{"n_layer": 14, "d_model": 256, "n_head": 8, "n_kv_head": 8, "head_dim": 32, "d_mlp": 1024, "vocab_size": 8192, "activation": "squared_relu", "norm": "layernorm", "norm_place": "pre", "norm_eps": 1e-05, "positions": "rope", "rope_base": 1020.0, "rope_fraction": 0.5, "qk_norm": true, "attn_scale": 0.357, "bias": "none", "tie_embeddings": false, "parallel_block": false, "extras": ["some layers without attention", "local attention windows", "gated attention", "capped logits"], "init": "normal", "init_std_qkv": 0.022, "init_std_o": 0.00415, "init_std_up": 0.022, "init_std_down": 0.00208, "optimizer": "muon_variant", "lr": 0.00196, "beta1": 0.95, "weight_decay": 0.072, "lr_head": 0.00809, "warmup_steps": 25, "schedule": "wsd", "decay_fraction": 0.929, "decay_shape": "linear", "final_lr_fraction": 0.0, "batch_tokens": 16384, "seq_len": 512, "doc_mask": true, "train_tokens": 174600000, "steps": 10657, "dataset": "wikipedia_en"}
Each number is 128 + 24 x the weight over the matrix's rms, rounded and kept within 0 to 255. Layers, rows and columns count from 0. Numbers have three digits each.

# down: layer 11 MLP down (transposed), 1024x256, rms 0.108, rows 929-1023, columns 64-127
# up: layer 11 MLP up, 1024x256, rms 0.107, rows 930-1023, columns 64-127
down929:149161123099137138141117109087156125174096110137119113133138157106112133130107160114134137150094126082127090114118119134103092124121131135100137112161135147104126152132101121127106138099128107
up930:093166147129159148178096121088120102145112137145139083130112145141180083124192141118131161183076120174183116136103100143144113083135119174152115136085173065120123167145102125130134109147137160
down930:113108114150119161137150125115139139163132110144151181109095159104160167144124128136152147121154124139114133084141083138145152113178125144125095122098127086133154097118118099148108136159132134
up931:148112182087118125096090128108146122123097145105136115144133137125125153144110080134134117136103138120115127128106122151145171094113156124127118138143112118137110142140156151124149136165109101
down931:147175105109159122122122153136113116127106134124122137130166122095148255114101104143135177149108163109122153088108104119126100160133141162093147123177125156127123130139098079128113122151144106
up932:078120121128131126116120091155131075161093158144104113092149147110150148133136139125123161126105183094151175110130126119125110175137137102092106149120093140164125105127134114165136143126134166
down932:132138187148141119135161117108132119149125115123124130129117080112115182135137120093111178126131058151115145120117106134147131124167132145124176171157187099155086081138127164141131126161130138
up933:108149129138124147116148163134112131122120123101124148104129122129107089155117119189126155191110129107131147131104122130119143130127106141112119137112130092167166148097123100137131128134173126
down933:152158115127106121102134154101167151161106110142120125110140151078138102122138133133114137113139132150135176134140126129147123101159108128057099135101160138095109134135130118103129132082144106
up934:114174122125150108130110118111116101111120112124157119136114140127145120132148087080130116159171149106152153121110120098143101170122138133133155153145123107112142151136130119141128114107136150
down934:136112188132135157169135163153143092118124133134107123130157146115130154132131125122089108138122148137140210138116160118165144143133124153121129103161123108123111166114094098141156112110153123
up935:142125093149093122117125122130123131099091126126123098132117115126127123115133132148150149167140122144128146121140116112111135093122100186122125089148100103116148132141152127149108131154072061
down935:177119145117137128137098124154111120129116110136150113131073107162119095100127116119127151161162109141167113134101153088124137099125131093156133101119141140133160146130125180078150154129145131
up936:142129134155141166099080100116159111107165132110093137159137156091111110128131147144157122134145075138161110131135135104125140113166157095154121184150086144131138139093134154112124124101148142
down936:141170131086132118132147119127129162127122146103156149154126149096084085106089072115124101122126159132138172144121073110126118123109120101128158129105144136142154092119073111117106157153154119
up937:103127142166093110090117128134150109120150123148168094126181154126206137081124129125110148112146121131117125082106145128089099131124141144162097114094101125150163142100095160116082108053125154
down937:136144121129101083125120115121105115131116116162118150113113096130129098119132152144165136142161096062124106146109095119129110162155134149076133170053151150072118108170127117116086128108115119
up938:101079098135121151107122093135124084146110134104130141139160100163154119119115099144131168150101124144152136160181162114147140132106094116161119134150101095098089095140140106124110123118144119
down938:121132144103080131125092125080086161167097061103128088159137085125088138128105119121180075122143139117110146154097184203101111117085140122150077107127146140105112131147085156123145073104163104
up939:138144134182123143117144116158147156072124126152124158134173110140130144145105110124142125145160127076127126153150123169153122121136135170103078157149132118136099181124083097149115114098134172
down939:127144126120152133134106120115135147115151183150094112123119068119105195170099119176113116175095126132109129147110084107102118082149148142113120133097127071100136109142132135138090110156122114
up940:083118141150121132100134158077142170092139135130123103095112124103138075095134113136148097127136082111177108163134137147173148176105169094108196128160133141107122117131053108136126150172100151
down940:104134119081148094133131127089138130109131091134163114081126060146139136121097119152187095168132118131080209142145155123164108158111068101127099095125131116104131132118116150124136119162145152
up941:110121124114119146129105138127103128155118138125102109107085128110121094132154111139133141120144152137134137109114130138103128129164116117145132128140147139158104113114170112120150136116153102
down941:125169147118096139109088150082108183106169149135141163097132081091151136150094119159148120160104183104112089143153123159140112092113146122125113143135160141150126122097119124120155170170134179
up942:118159128127096122121150085108109148137116088159152130168133093117123121110126165124112114116142125139130082107149178145103135129169131130128123128143097168101136132104096120131163155126088137
down942:134110138116123097162119126157132172112113122145128118145113126153133091119125143154125148154132113122151134146121090151173118108105164111126142084141204128119145126088154149108154097195112133
up943:105156125123128144079127125094122108140129122166127136158126095115149134141135138119113144137134157150165107138122127125126103118117132105131158125130109111126135105075131109109106165114148153
down943:137120118167096093081065089154158118100131084115104115105124131098137167107111127059125125140153160123147141192103099146171160114124145084150162155140094149140147150131166093101080152093130122
up944:169132106126115149101159073083086108134097103119125108128143134147152150136115140144126144108108089154172147127100113143107087146150132101133110180100142140080128142125142115115101140086157143
down944:121091090103139150120089123133115162148108142133113115125137160115108149114154111109157132113149182136114159156125126098128171117095141146117111162084135135170122134128158151147106123118107140
up945:126146138173124107131133185130137124129136135139130127138107154090134106135115147127141145130137178081135163097117091136159101143115125105126144106108132145120132115126173134161096135100116113
down945:169111147118142135161185102152065088146119140114118193150114092141152090123166130145057167143085107109148132141121138155169127177121095116137132152079143144143144101121122117087131168154150107
up946:129149113105113129093138154123144135112138149135087142132129114124178126115111119123132199128099183134130097138133101161132138119139156139149142119172118132167108146112086131133122153139155122
down946:144119169119134146125143118145097136111110102102119124127101119146122136154119124119134108146133150087122168126145115134146137125144116133131105121120135132117117123120131165147140157145124146
up947:161129135137132148123111124118109176114136110178101148158138123147157120101169121175128143130150132162126126128135080165129129124064137126160123111132150133139137127127124132157151149135101087
down947:126152158191100142081035111112085114151088139149138138137105130095103086180087138142151134092169082178173174103085147129157175138156069109168126171064063144100145128141138109132150179096130139
up948:131121146138085117149121109126143159146134152107093132137139133104143079105099106120126142123148102116155120104114082127128089120144143109145119123107125102092144102113130120119113116131175132
down948:143139164119148066076122148123140137121116143135142121082128084141114069163136128141151120109138124116043083128109032121098185144153119137170156150176159125120106132156113103132095117181071129
up949:133119122127141117128127132126123121165085118126114166137097152109119156108138090112137129161107130127123109172156117118151108114139111134116099100150122178118100146148102101116114118103126116
down949:158114167103170096133171101125114164106101155110129108121126121149103128146150129095132076144097118078137178153123151124131132110099142128151129109082098108147117136164123148171126158135159106
up950:143149104128137153142110110118119134131156123148104109111130134111143207129134140121139132136072143104135100115142169115133101125108126132151096133129128107130120122131083106129118141123104109
down950:086136112139099120109132146109131157125133158098117139128110146151157255103143099116105126117135109136114112118144108122102116108110149147134149125136128149125107104089119085140169106141133140
up951:123124131167124118151119163086120116135128114078136117183146158144119150112118152126171137123128116134145128120100095139125108169156086108112146143099135125135102107150141134154144138122094083
down951:148082159137138144150143146096141145105113127102091137127152137103140091146117110151118148116143124104092091094132072144105116114122088124125121122122130092166142120107139142122136117181163105
up952:121137217132091114164166131065112162143147138076144141156133122093135102105144157117159130140122150121117113133112147099092133087157062137091144096141123148151104126177085121156089117176082114
down952:159149118140076101150086150074097118140141109137155083104154120138127127135108157146119097149175147134080117119092144120071155110141168166133096142130102113131162162157044118149129139144109177
up953:114150134116111087128091091163138143147083153103119125123170120115102101112083168109126147108103099150118144167101075136144148112111081158101108187164119106194114146151161112124100126116100121
down953:136125139117121122140112107134119123152123096185175146170144106142166129127110127098120091139165109135141101172125140110110147134094101121142164127142142118116132135085156126062143121149173134
up954:136180079145077136136113162159104150100156073105142172139143147159134107116152123102147119167138126122173135119120085137120131150162115132119094120195117144122115145141105131135098182151132099
down954:112195099112111153129119156153110128091124164164103115108119125149144164157082136110100101161133123092140093142162105157102113143123106120129125080144111117126090140119124111118099142115137132
up955:111132127142120137092143116124090097162141139129121104145115110098138117144103127139155105133114106075125113113105154129133146131118151152140115145159116127117133123114090133120121134132146098
down955:089111093129135141116106179087116104126103136156135106177137135148144140123147173145065109087118130131093150089109156110091090162127122149128178133158135148148131079121149077120112128120144175
up956:121150120100132109137102102088096119165147157171121143130142124112156148156164148124123113130165100133164139112124090103126150135136093118100119122143138148101132078137118157130129143124099104
down956:092121160116144157097132144122095123117104138132114150161117164159085162114071134100118130127172111099173152132129170122135136161098130155082122141142129146098123122111102130103117132155140113
up957:131089128133122088100128094150085089090119116129089119170111139154138101123093140119164125133153143119144093087138124115104118090136146128121143156108090132106111151064075125087141161153126159
down957:151148172134127152149131143142114127153113139110120099147142106152135161119117116175135142158104162145128147190132133119168162145115089107148139149130135152149142132142101108112125154118091111
up958:109145122113119151160112142138137092146113107136135112133147106095162159101126155150119173147154139150155052116078161130144149118121120132135142116138147122146138124157135151125122093102120098
down958:156159153089127142141166115113109085109143110119100143139129103115087239124134138133118125094151149197104151114172097147112140155139087119081119133114116111099174132119127108107142120086137165
up959:065116138149102170145094098156153160122095090129106132147091124119160117153146125155148141098132094150167109087085157148112164122146085118129135169171118143149107097134112105089105120149103136
down959:092182156115103124153106106169131157129126113116116099167125108124090116140173110127138164137122096168145136104083152124138167100124035148154088136151140099116081119087117164108142201125093166
up960:138113133142133132153079101130135138168105139126148127089124106144138143128132140142113124139141146109109097100124134177127115170168102105163129148135114114121151134132113116116160120121108139
down960:158093086153133103130143164130128123158129181152100167098132137136125120126084151098120129118140122143097129153130116166133137123080122141152128118169151172108151116166140086122170085131125068
up961:136127127086174160102117087081164120181133104139108156106143121146149115120081137125125142111174131133098105148123139118127139149125122161124153099171104085101110137098093111139130142118106127
down961:150118158169113139161117160122100116123104124157137144105101105132137109135105139104120147128157138142131150135164108098126123126133110123112131118135114145106151089140131117116123162132088157
up962:104159134132131102116119113096118108090105083136122118161140133131155140118109173139113104136167119125128129145142146110155105144127197135118130145139137135112093121126110129121196102108133106
down962:133119169113138118116108091117108093130079095148104142140094142102141164117131152136170133121138115105082108132144191099111135123178142105094100105140130165142133129129172141121155090122127073
up963:099142157132165163137162077075068133139166092117165115139145124135123145145116124130118089145137157146125134156192090146117141165155165109113163134099119119098148131155106127115086098127152105
down963:161139110159143160104149096140108086138138102106134113117160140147118138123101111150075071134118173126155126124136160132157126117100157111118143148120127172152144101136126145121130100089131119
up964:169107109151068086147086134130090102123163104142141165156095160160134136132088141155117106106142111104116101146133151167128147121108163171126119149112144104124103102091112167164154125102114144
down964:118179137154153147179157090138110112098088104121154124103133156136100107117129122151129172150161105106155123158124149144173137120147158112159076159118153146062165136111155166081147083120137144
up965:133090112142149137180108155113118125163121139109150127078124105143192135165145138113125116145119115146145090168124108115116133096170126158129164146119145124182140126169170120105093136132125079
down965:101143145082126150141141144115143121174117096090121142150162145153089139126156122130109121135109137114138170133141148122155153172104129122160078129127118096152123125131114130114156103123143132
up966:129126142121143151104109117122129071093156134100112139130153076101147118160159114104137105080167112126126144127174153108169137127172109125119109123119157132123096149153098117149106176136152108
down966:119122122151114133123135107111125114125136131129121095105155117148112132154164125150123114126148135145088147142149142166119124116127119136132115121144127122129155148140064125087134136158130154
up967:127153116166100157157107134121143083121102143165136151165116108113131088154137167125117135106099136142168109154094099156116149072144124144174126109180128117136097108123110134117143136143091121
down967:104140109119171142121122162171138103123131117113162157117135134141111130103160122133144124109103094102106143139122136129140089119116132092145120141108137113147121144129148137110104100136141114
up968:143111116138088157145095113148162146124109087110141147099100141082124127153132093145158148104139133102112111153117141049094121100135138130131146115112141127102057124126173095129109106120102118
down968:153155144100171137161122142054151131131112091106108133106155129125095107103112145141139099118104140094086166126147179043194119144162123127110098124113088132103098127165131147163110162132117121
up969:099097141118105144142096103112114148145154103153116134123116133152097122105172117112139123174139128086122099130132156093160127098138134144161100105118132114126095113123106133129126174131133131
down969:133093156161108147143137117135090081102129119131095112139140103142106127146127122131122136132147083093112154159121167156172141127102141158131131151162119104107147085114135103126137185143168074
up970:132174138109148114151147109174086140104124153170125091154151091098133158107138099095127119142122167162121123131141132118114163115092135144142118118153153130127118138136177120136083133119154130
down970:102160156079123103114122127136141133126100110109139118138169121129160185117099116108157164147094121117134142193113163127136137127120116154122141116136109115137149151130102166086103121119111094
up971:135143147102124139116147099144112147122152128118119164085101125094126105123108097143164101138126137166168112153101120152133134138125130142115155151120138098099125140129149131094113112133116128
down971:127124116146134121119147140098163109090149141157150127076165168121110139135139126132097122101109140106126103149151120124098098118150139107129103091119095069157103154164126113127156144127081134
up972:110119102145105159158099104130119089110073151172097099161137102099145119143116146121149103153176101089143129117100116127105065153110148139103124118077120111140122106130161159139139122099159145
down972:154120148116097158115148135147150115148169110130119165122136165154114157088136097109136093129182157104103121129112154123117100096062143114155127085119138137149158123121111108148130109118133108
up973:166165134135099179125105146136114105146109157155079145114095117142115102122150138072109097145100119118141092095128133098132111114126070119148092126146125125143149158135088136105115133117111049
down973:120122164107167108130103174123127132116146100106113148139132092140128124111132138098126098152145134117122111128141143128143120131136109155128121125136102124152141126131143137111105135162089159
up974:114118081137070133125144060094119082156118096171147121161114150093097121109151091150152170173077114162125124102136173097063158108091143127128054191127142174173139121138138156108112113125128128
down974:129094108143114152155139101103115118136149081123135138145141116176105151124130161116176170118136133142109143118154131160131161147135123164145140151124162108137181120165165121114139086130158117
up975:124148139145145158110109083100118126149139149101158126147093113077165082167157132102109137111126139132090136115187151115086127093150139115100143141113132170143136140138092109088151112113126139
down975:129175106136157146111135126133145163141071150110157115126144158113118153129138119100134194128132080095178113137186139111158143135178127072097135122143111177116138112109113140127153091080123133
up976:171103167123156118122122147127153108098161137160171144176093104124126130140135097113130142128125115126125073100139132138150128124127142128147138115151114114123148127151114152121142155157140157
down976:112147142124153109125110156133134094115103133133157136165119135135099141103086141143116141182103102139094147154095110119139108116094123173132117125131133116108175150104139123128129158182119101
up977:136149118138096151147133123104146074095133146101108157125148086111133115116132133123151135150101166101124136155119133124140127116135130133134120143135129102134123090165187185123148158143130122
down977:151128076156105117118167142146098149078146111108158125099095099145130122141122161071144069190128099173123130104108123116119110107143125076132122142164172094109130096117115101151100145088113167
up978:103142092152152126132141160130147161140138099123079122100122131130117144101141095132126139104110099088120064148093125123063158131095134129133123101135099160118086112140150118139092125099136153
down978:132076099114124139082106210157118063136132131138083163087153129124146121099119138088143107106143094123074154170159173138134148163092108114139082114099100151134181125109140072161124154203078145
up979:121116133113147107118113123150124152153153110139127118123169107116130150093141142115105148096108137142156090128124097105165113047130121131141170107039118112151154143132148144152098136091155079
down979:180124123104146085129142132123129126122139141123158151133156129103134104118156130105122095145124140100143121091148143135135126144137114078145156087100136113127096139143113115093132169109092105
up980:142175167142121098094087093119125088119138136096170144156121141166178090107102128106121113148116141153127126161125128161139136119104145128158162170124137130124098139084184155131155160136119132
down980:139118145145072145117162159129155106111127124133127163129090127091143141100115106129109191123108097149118098158095095139127168180130151115152106130104117133115167115133131161174126110074097140
up981:145135166132166140094150123127108124124136088106124123143123114134155095127133097114141145146119137149124150153119155129143094155151131144114137102166118127100148133146094154099122127113102103
down981:126136101149110106125099143121143131080162126136150135152138070127134230122123151174130113120135086142127141144143116120188145111125160135149176098174163136107135140177131101141102108118139131
up982:086115125146089070094094097182118168133076123158130147164148143063139129115137118152131148196106130155152140106152175099148159124161124169104164125131144126150116052142133154137142111146133101
down982:121122122111140093115129108118117138118132138149151126114111152137121143139131157144119141109157105111114161136142109095115106121109091154116105124109168147120131121109144133141195118176147142
up983:101181132156102125112141118110123145126108156117136102141154086127123125106115146149092132136125142123154123111100136119133152136138139138058117117111154143126121120120104119175137145114119126
down983:169116161104106125096104179172144177125122084156151092149137135112127130099119095108149118097102149098121134142112123127116092140121133145125157141122125136105115094113130106116108159125135115
up984:112135081122122136113126093138154147122111149102151133130154116120100089138140173159135128122118135054145117160213148109119129068125169086133139177115115125080127148118175128117107125151119131
down984:146127146098102077136132136120174141153130102118136152086133153094126083133067092110126124142143149153114110093106123149129110136109099109145134137097130115139183124087107129121146083149118155
up985:162123132170092100161116156116133116175112105141137104104142132092144119128170109177111125151126083146078116114073102108136155128154101109067126126150071169136118170140132106115138124104105127
down985:150138157113143094151129109100130134106158176092147135129166079161148129112163102111159131115098157133128123110158178122100115164151121193120146143127131051150156142128112100138146157112152131
up986:088136110140105088163129078139142145134171156124116140124120152153120170148155113145118143141109149124127111095159116092104081155113119134097082152108129138139120134097119141155105120169129131
down986:086125149125074101128103121144094119134106066134106133126130127175160162117135129140122123127072118097116103093110113115123105151140111144126135118128141163144173121138143165085152120160153104
up987:147126116142131113111107154122123157129129161144118120159134139101125168138130125076115131106128043103152123076158133142151100114126159083143156125108136130120107114137137123154178093090126136
down987:127163132103145145129116135115084120081132153135103096131145138093146219116146126116164152146096169098096136119116084114105107103158102119094141152133074125146132124141133134167117154167146112
up988:162146131141149079140119116120115113118128157135102102112133122106107153166144134108152128144148125088133097143130147085162149168192133100106156130119109101082116142162139135162133135128109137
down988:120107136149120142133121123133098132142155110113092137139152157119138136128149092111119104120093146142165164147119145148141141124135137141141112135119080172158153154117110131155130142113141109
up989:148107126151061113148133163111126124148085125138111165138096118171128146121129114136160187134123064151114118112165140195061113135071130049123114116124139097157157139128139142133080113183102184
down989:117094135162096130143192129107152104143165181155112107081169159114119143102175121116113196145127105174171114159137100164170173083107159148115103096134198161090154144089125090133102150138150109
up990:108140152143136123128082147115135131170145112122120119122124131077104120121129097130141141093142147144120144132088113175141159108099084125142122157119093170164172136144117123082153166108118146
down990:123162120147111124144110081129148096187136118102129147155086091148143110093125118126115111147161192148118127151155134098120105139134123140120132139137133142083153128111111174132190142119154107
up991:122142112199088139143137134103076133135127120130156153088143153139153112152144130179115132139119122145134128128146107127115124160161125111149155158136140123138082133126137138115102112109121193
down991:154110153155084096126122122098089091122126123115141148148151150130167113132151140116134111126105143129162106079153121148100111093141117107086137154119122128135171106130154067076138099114180136
up992:099111172108123097094160170153102140131077175095129075143128142131094159154119121147126138131154123126152131138111152149127142143117140123174107094129136109134146167148093158125145104098085098
down992:108138111152091144117107132122125149156127153191135125091140146135104163106126147125147130155132146136187141162138170119111132147133074139154123121120161112127127116137136128101188136126140120
up993:163138120116118152109117103141129135135086121144105141151124143094135111142117137134078140117157126101134140129107148116132171112089094157165152097101153123154185095104163064130144145122142122
down993:116090133105156119126129143131148102179110145130158099105160152129135164131153090150154108156144137085155161112110133087125072140152084124125125114152102148138155160121121096114131140168195121
up994:133112096116146162109133135108088133127123126124144165176154129116082118113184094092153154083165114142133123139128139091113103105108171106131110163138091171151134122109119150125132123126147113
down994:174124149103163104122110130113157152090124114112182143116100141151143114153122132110090113176121124095132117126122150145156134149137127124097137121129119112108122154120142147138138113152143086
up995:134162181153118165126119112139098139104111152153118107152146149090102118109151103109133127146149150121115121121147165135140143114150092124167121118118120132101163120112089124143120164111112119
down995:141115102140154135116119172178132131168113157131130150091112172115143132121154115113149145127128112082105128120144154143118130083170122121130103124099139144116104127110103155104114149086189137
up996:136138174135132142066112150127077112153155142159173154157091097164082125125131108167194112169149100123176081139084145124108122149083131134143168104135117122107113109145103108118133140110145123
down996:167107110125119094167126102161136123082105145129134109133148113164104191144119146130126128099149099112163136115132154152153144188129117144129082114193165125117083137169143122089122150142122152
up997:084092116139106158115113098124116121116125137109087146119137080100150143109121175148081117126124139108117156158096121150114064140127153125110164169149130145130127107105136131082132126118130134
down997:142120104151126144109128131132082117115135109144120114115119113133123150121157145131154130120187135169131096146087134165130130104122169082159135098074173120141124141124103134132125141120149110
up998:109131134147109117144100135112148140144114129131141115149125127103148137097129153100130145109126140144116129110137144160156120134136096097125120113092144099088102096092082141113119162112139102
down998:141116101109123158128091149116126169135139158074128117126099167162112110107140129145110080155152125130105119172182136105159176121131142097114105108132158158095182158123088100147112114141118117
up999:180124141132161126126141093082141137163089138171156133102163072126133096098135146156118118158138092124159145119146131123060105170087135136098139153112137146140148107111133086122146129094112164
down999:144096110110144099074125100106136129079103095103068165123101079185135116103169103133113150172124146114165152125211115107117112133111174124153123155143151127155148139114098171127147135132096136
up1000:145118141153094153107068107141136141140139151125107137119125138117116097162127120137138110147151106117139119136155123144159151132138126111119116100112136131152145151150162078162126121133101117
down1000:124106143107141126117147108127123145119125125082135118152106105145128095147083133119115081116131125106121105140141117132132132126105133139101132142153142126106124126100130124145113147111147161
up1001:118106152144142122132114157099119153132182148168098127126077122132106145114106136131105096107102137119156121141138164136106130163171145108131134116162117123147144124121111101144162160106090104
down1001:115150137180172127139163131113127117127140106119114195117158137096136129151113125122126139124111118104098107170143140163101152132149092100142105153128144083112119140131132129106150156093110118
up1002:131118127140148134123117184152133120085086138149141115149165133110118139168135102151160108134115135132107116106137145123109125110156131132087113150178136128081158114156101183135121166145134106
down1002:149106125115142117147156141143128154129119160113123080136119147162083162126162108158100086177121130140119133112144147130125163133162174143135112151124126158123173150146129120150106120150173152
up1003:082130121133072146134129169138110122121128136091109145113139159157110137103137118113122142157117125093159134111095120122142135099125124136085120128136084133117127116118105150135133120167083113
down1003:158196114152091118121128090143109141141084106123119133141137098116080100120089134166162139116126136117144133111103056114136086131128167158132070120078126168158148139072121152079112095131117150
up1004:104118129105088115144140125108105149074104115145119109117137137157173134119146119098078117137156106110132139139144098123112123112107095142132117120116115149095133170140146138129169110111122173
down1004:109135156111120164107160125110137131138136106095136107158111116147107135182144133115152115133182129131122111108127109133063123120105177156093125115136145164119127155149138157154110149131140137
up1005:113153170137126148164147082119149105119132118150106130143156145107147106129128146175133106134138074148158112167125115149130146128090130113117102143107092126124121148148142133124103148131106080
down1005:121147109116134151114136131118135165100120103114117134130108138121098089125091124129120126096078159137118103137108156128141117148166151137101149141137119140100161126111134131139115146151183157
up1006:144149127145102104158126100153156147139110167147122150077113102108125116094110156100117171143159136127174092119119123151138139104124131046133167125131080181144112177146154096146173126146159073
down1006:119117116113114122132133164099125142118144130121178130096126125092091105076111142157128108111146131112165144134148167131129124144133130109144092108125148141106154173118132124106117132144113136
up1007:139109157131115147165161137104147114112128161151150155123098075152115122113129076156154121155171106123129097139119110148135109170125128144103157129104130107182121179175088136147153102106106111
down1007:119129176115155139119123145154113152131088146148109149136137125128144159124132123125117083147141102141112128158118153120142100121128120132099124143118123126126142123159147103122120179139152127
up1008:130124162107183179160128112136101132158150101147076113147133065118168114109118153142155117153182122162138108077134138084170126165152162156114137132149119110122124115124132131136118092167151127
down1008:152162132142173112115120150138149136138106098123104105125154116116117163089154142088137133153143114142145107135126166157120127139162104145122112129149165145135107114137136102120129127105133131
up1009:125173102138130151130127120120122139125115177152161116168147088115148116175136136120151112080128132148093123136091099153113134122131145148158134146118092146141096100115129140141139153120128107
down1009:104106112122130151118121134129166171124153141129141121110160107130148130124091143120130127136101116129126142123098133140131077136132112094131098146133113138113147116143144106125111132161138166
up1010:143155146114106140123095140132157110110098124102145097125145140105092112085112109103123152141116080138125111157130122162091076107109116097148111189136104132166050135122096103108134146098138164
down1010:127134122118106131126151138128169132129121118131173184135100148173145159162095136146108136110102109087173106155150110110106145140139101086088098115166167160129107099120132142105144114103143118
up1011:152132123127147122146097093112133144130078130105140115091141126116122123135121094135149137120121138093102116095182170107111142119150162113128123125100144135158126114126128118164102147132120127
down1011:117116152130104101122085143122098152145121151089147122141160151125119135157080125173109135137116130160114144132129149122131124119149164147127122140133089108130132142101096105125128116120126147
up1012:095166107154140145164159072116128101126079110124125145136167092123108136119145098162118138140142099136143129150134104126120166115137087046118183117113097111103167152114119101156201137129123095
down1012:092104126109103130098105139117141122136157121144123142129096139092111114144154126100150114087155097107119111120129092149122127148152121099103123113116197089125169117100158168099128135139133145
up1013:151135093125139153114141104091124144137112153137106126138113139157155118100077111161097185116102145142148097134100128118115166109112169164110080161139099134145130171112130134169100120170139114
down1013:144154129080146110133107104157145144087124136115126083116101125161150159100143151119089153120138123136114113102087138132134098110097149118076148122140112110112153126139124169167113142153167133
up1014:135151133140134131120105138132150143096134167156117129169115092142125118127105123117160133118119110142147060125158134109126119123097187089134149167149105129110134145125105154127145163113133182
down1014:113160146145124137145160147125154148145089106102160120119125098115089102125108125158133118161124150156105095137156118142112102116080099125139113120098145145079126152098121158102131152105155161
up1015:141131139145117182141090097093099118145119114151153180128135137121130175143136113113113114135127145133125158177157144120141118090115138149159112160119136109122136062141135130131162125126139136
down1015:096124168153143116119158165116144146092133156116156098136115131115123178131127121123147141116135085147119129091106098105092098114135118157162165115136073128164093158116121133101107158182110101
up1016:118094130086140115109135154123110133133114139166117143094101126124147120136109187134132103114132161138127128117098116142132119153125135132130116142112135160150124128170139149120134132110090149
down1016:093081128137141092133100139125125134104130164142168104146143113162121040104166149132157105110093104107115129125132150132169127132157151123141115121123136130109145131164126125148132118137120138
up1017:134128148151123172135122118119136116138091146136125140127130110155153160105129143105117098159143101105118109080118143136109120164119112156184167103091123134126124139096122114145155163133136118
down1017:117104130086103088158130116175132129140095123112172140131119108148163149173160168091100121149156157131128096095142114131105176120135151121172123127137159149099083098138127137161152124105130127
up1018:146121113127136159132107131147143137078128120147143110117137102124110126138115128161184128099145141132114106096123115076169136181150124133115120124097164131107098135155144129132158121108125149
down1018:140115134118065100117113148132111172176094151172135121135134147154132119150097138140177130120102125137118116146140161086115132121130157140123107134123173118105103152112146150118099129087113059
up1019:095116116123189138153123158116104097134153166098127147123117094132159100167152133107152178132103175122155079152141127160095108125106115118118135141118150141104105077159125081175134107154122138
down1019:119103120100107171110128119158145108159138117132154119111162143160135165106106115130197136104139105102131153150135110135136165150167115120115146101102133105079143126152128128091090100130133125
up1020:146141124130121149131117125075133137158117152108137108137115100128158141106141161161148141143118146097197112106138110126121118144141139128137167133135130148113108105136148115143099134110095148
down1020:166148164153133102166163125136089166147108124168154123163161117122183106156164102140113142183123140115130084119159048157119101134037123089156106143110089070145101121138124165113086125116126110
up1021:139138126179113127155154175100131120132108143156098137142111142082128134134095187086114133121121164125118125107162131129107165127146153129101135136121114161169123180152123168128114098144152107
down1021:133173142094180111150135134134122133135110110143123138124140113133116103138087137101147162094118133158110119163069112102107127121126136093104143142097110129129111143130120153184127140131129107
up1022:135100143134116129106118119144123110139119106119120122126115110157119130099122102118113150133109151122072138100126106135120139109163103162131102147084111142082135118139134112187135130092154174
down1022:102122119111136106091185132158121139108094125171173094118136164113097158148097164178105123151146127107132113127129135103144137088165144161169104092093086099123151150143126118126156127144122122
up1023:097167172122142126152112150115113132132144150121163177104157149121116105167124103108135138102110119115113137174100113120118138122081131128120105146126129128116095117121081082101141160128121172
down1023:104127109093136109120164109113117142141130104157086138120123108144153141111118156116132157142148106133152168123144160136136160140154139081167134146166132191115126119112094158100140182172156122